config.toml
n_layer = 14
d_model = 64
n_head = 2
n_kv_head = 2
head_dim = 32
d_mlp = 192
vocab_size = 2048
activation = "geglu"
norm = "layernorm"
norm_place = "pre"
norm_eps = 1e-05
positions = "rope"
rope_base = 10000.0
rope_fraction = 0.25
qk_norm = false
attn_scale = 0.177
bias = "all"
tie_embeddings = false
parallel_block = true
extras = ["capped logits"]
init = "normal"
init_std_qkv = 0.0608
init_std_o = 0.0115
init_std_up = 0.0608
init_std_down = 0.00663
optimizer = "adam_variant"
lr = 0.00221
beta1 = 0.95
beta2 = 0.98
weight_decay = 0.11
lr_head = 0.00522
grad_clip = 2.0
warmup_steps = 210
schedule = "cos"
final_lr_fraction = 0.0
batch_tokens = 8192
seq_len = 768
doc_mask = true
train_tokens = 93400000
steps = 11402
dataset = "wikipedia_en"
Each number is 500 + 50 x the weight over its row's rms, rounded and kept within 0 to 999. Layers, rows and columns count from 0. Numbers have three digits each. The size before them is the row's rms in percent of the matrix's.

# layer 9 attention query, 64x64, rms 0.0947, rows 0-63, columns 0-31
097:494572566511438485540505506490518481564433516575427479496468502477482584688540511477448543531476
170:463559493509453391487563497488528492586442507497455472503445534429500493512520405486494556498505
169:535473479469544607468477450568436478448559506527571472486594446572484492425422592537531474511512
259:458546518526476379537528540476564515546433487467463528483412540430534528565537418453473538508501
112:509441471527544579484507473487491469490615513512497457505604455562503438368476543457538409516520
070:512495478499431554594525524462487507383487479514469544458473486482475606554552512513480517599414
076:467438492544478462513546530379518481516511475443377516613507530461505403531586391447480479426482
052:490557527500403478543571541479486540608458583509593578481424490410550558532483452498504489442497
083:555478511513464491484583524447560569462488593543474441537485547508469453458518579500556409560416
078:530561515501564498471498477434420517461527487496524470453466511535495537439475497540472535558442
069:562469497544526434509507505500566510457578575524391436588519525507500435496534519477444509444520
078:567584507503529511455562474469482395608435524523455433447432476468438497439480462551516503552505
078:510499495540536479478493444475466564574606509541579436541439597425514441511604476456465578482517
079:516380469499442497478503474486531553524546359525527539420577511511587437419483556560556543527500
073:453532561513544500538507568517458436551482584485558494471450522481472528483476494487436494610440
077:473528533487535589448497473508473485510426415520532395483451476436509553548437562457478542666532
077:600499594470542492479597527405474436589487508464509409530472497583520534591482490480458471434487
070:428580507553643517456523519536459549433504501488489479482432467513490539526385520494513448481468
075:560460469472433507481466385447530616417522521515489538474494532520516601525468469563396531593529
081:460488544549390499495543450469543557487489557504475467535497516620479509499471447547512584434465
079:553471433506476459559571536424640447475386487516447525551514487458463476512588521491524513563488
081:516505472410537435559536525427507578493505491331640461552532548515543548503473474482508544524573
083:523467444553484452495480596433415408483557341425449420572480560590480453469527560541482526525498
076:498455492477600443419475496539434454455480509504589465518449502479544533447564523500550625522578
082:520418456470518501432501486525464503460363597460480454533548474542568393505525498468523559475468
072:555495426539435500468485517481521520507431515458565432491500427464532509374551584459396579475519
084:524520430514549509518581462542422408497474481455534509469512530428445512465501649559395472517548
070:503504513516491497433590470496446521479530413494538462456552466479418535572512576391472404467570
087:488530527497446554432490529403494492521541474400485425545516555458488562535496486589499385377446
070:538575472424515489545476634453529566509440422549449593499455481430515565490553484577471526467492
074:518487544557487577460510571563423475377371505451437502488461512425522534502557441482463519532512
081:478464549432529443489522470461571597420477503537524480493436503520434534509605483473491546414544
095:487560536560421461482557464464499485485455486538477552443437460516437609549421626503554460448492
146:473487505438496615438373504552377492487572534489483399505544484577572443478518551580535512475475
214:453561481555455408552577539458580473544492502484487561553488538420464453520509468414462470473547
054:451506526500469521445438542466430543504602510529465457532582507530570448548485543504478438415517
089:412499521500486573471452515526496449523547480504392463542588471521555428545525536491522439441457
057:534413551525568462540481500488609554492377552418455459489472481525505612538540475472526475504488
066:532514513469568498527573454496529536460472514564456460391461435495492609512503498509530533567437
257:467577516558444425552551542447555482533478497482469563518470552441500470549520465419449470488552
099:458398489506507509503507474578532487691434428636479562495570494513460527466466521512486575496520
087:513546471500550493449508453536430493524482400566493496416532518529442501533548470456513372424553
082:510481387577606550513534559548632534540472461569507473495527505507431560477514597478451562464455
076:597564592485543501503524547433596588513438518489464475464520474573454542463450429528525498492532
086:552516491548529478451522517494538484503429452380568543562632478457444515439404464460508528489514
097:466541540544568549534468495493537482564412531508418408480497476561559449479489456533490441616503
069:534503468443406444518562506520438404518521454534454488501569449462504546541501541450535542464435
077:555616444529575480457542480558383508592509441428502459468501480596557417415522474526448526485511
089:491494518433535494546531486510564515533448437538432541473416497624461543508471491493515512479437
083:514508519428472445544527468579547485613501574575499608649521467521524497481501500478447459495406
082:543542510578541531509486528487445456468545499461372417510555481443552525445543476534467469479494
084:533465455464534597408453625504533502507439490479356538518570478467521448560546535445523447454459
078:501559437548592456498469475442436492403437467520403583505561514458529587568531515438469578504485
081:472512391576494597462467558479441480555560474543463518491571472579485538468483543506521367491586
094:512522471517487527401437443535350470465494472491402478541535515504513465507540494488510478495503
087:481581423499538485573476441501538498393547487480520477646546556590484362521493487513429538614476
093:582577459521562515484548420489461577475457610426574516505519528566450522446494472575482525449456
085:471522472525480521608492454512492512487586533441519556521588436489488470387471415543503437480459
074:502550484525517413420448571418528503508548477517611564589491556515459477486532526484455458404419
082:559501471574599636471623470423503495443544475507515514473468527499444552402452474527457483496496
090:528575508532497410429479519471462451346482517567490486468446446446450493518535493530415570584545
088:451579549448433477463406540501426470524555519426511451539553525571470436524504476514467576549461
087:528506581448528541563541516503543530419465455491482507431409502510425612458507455485549552616496
090:475485490553542411448476483519609433636521481513420479431541465424495420580496468445482527527524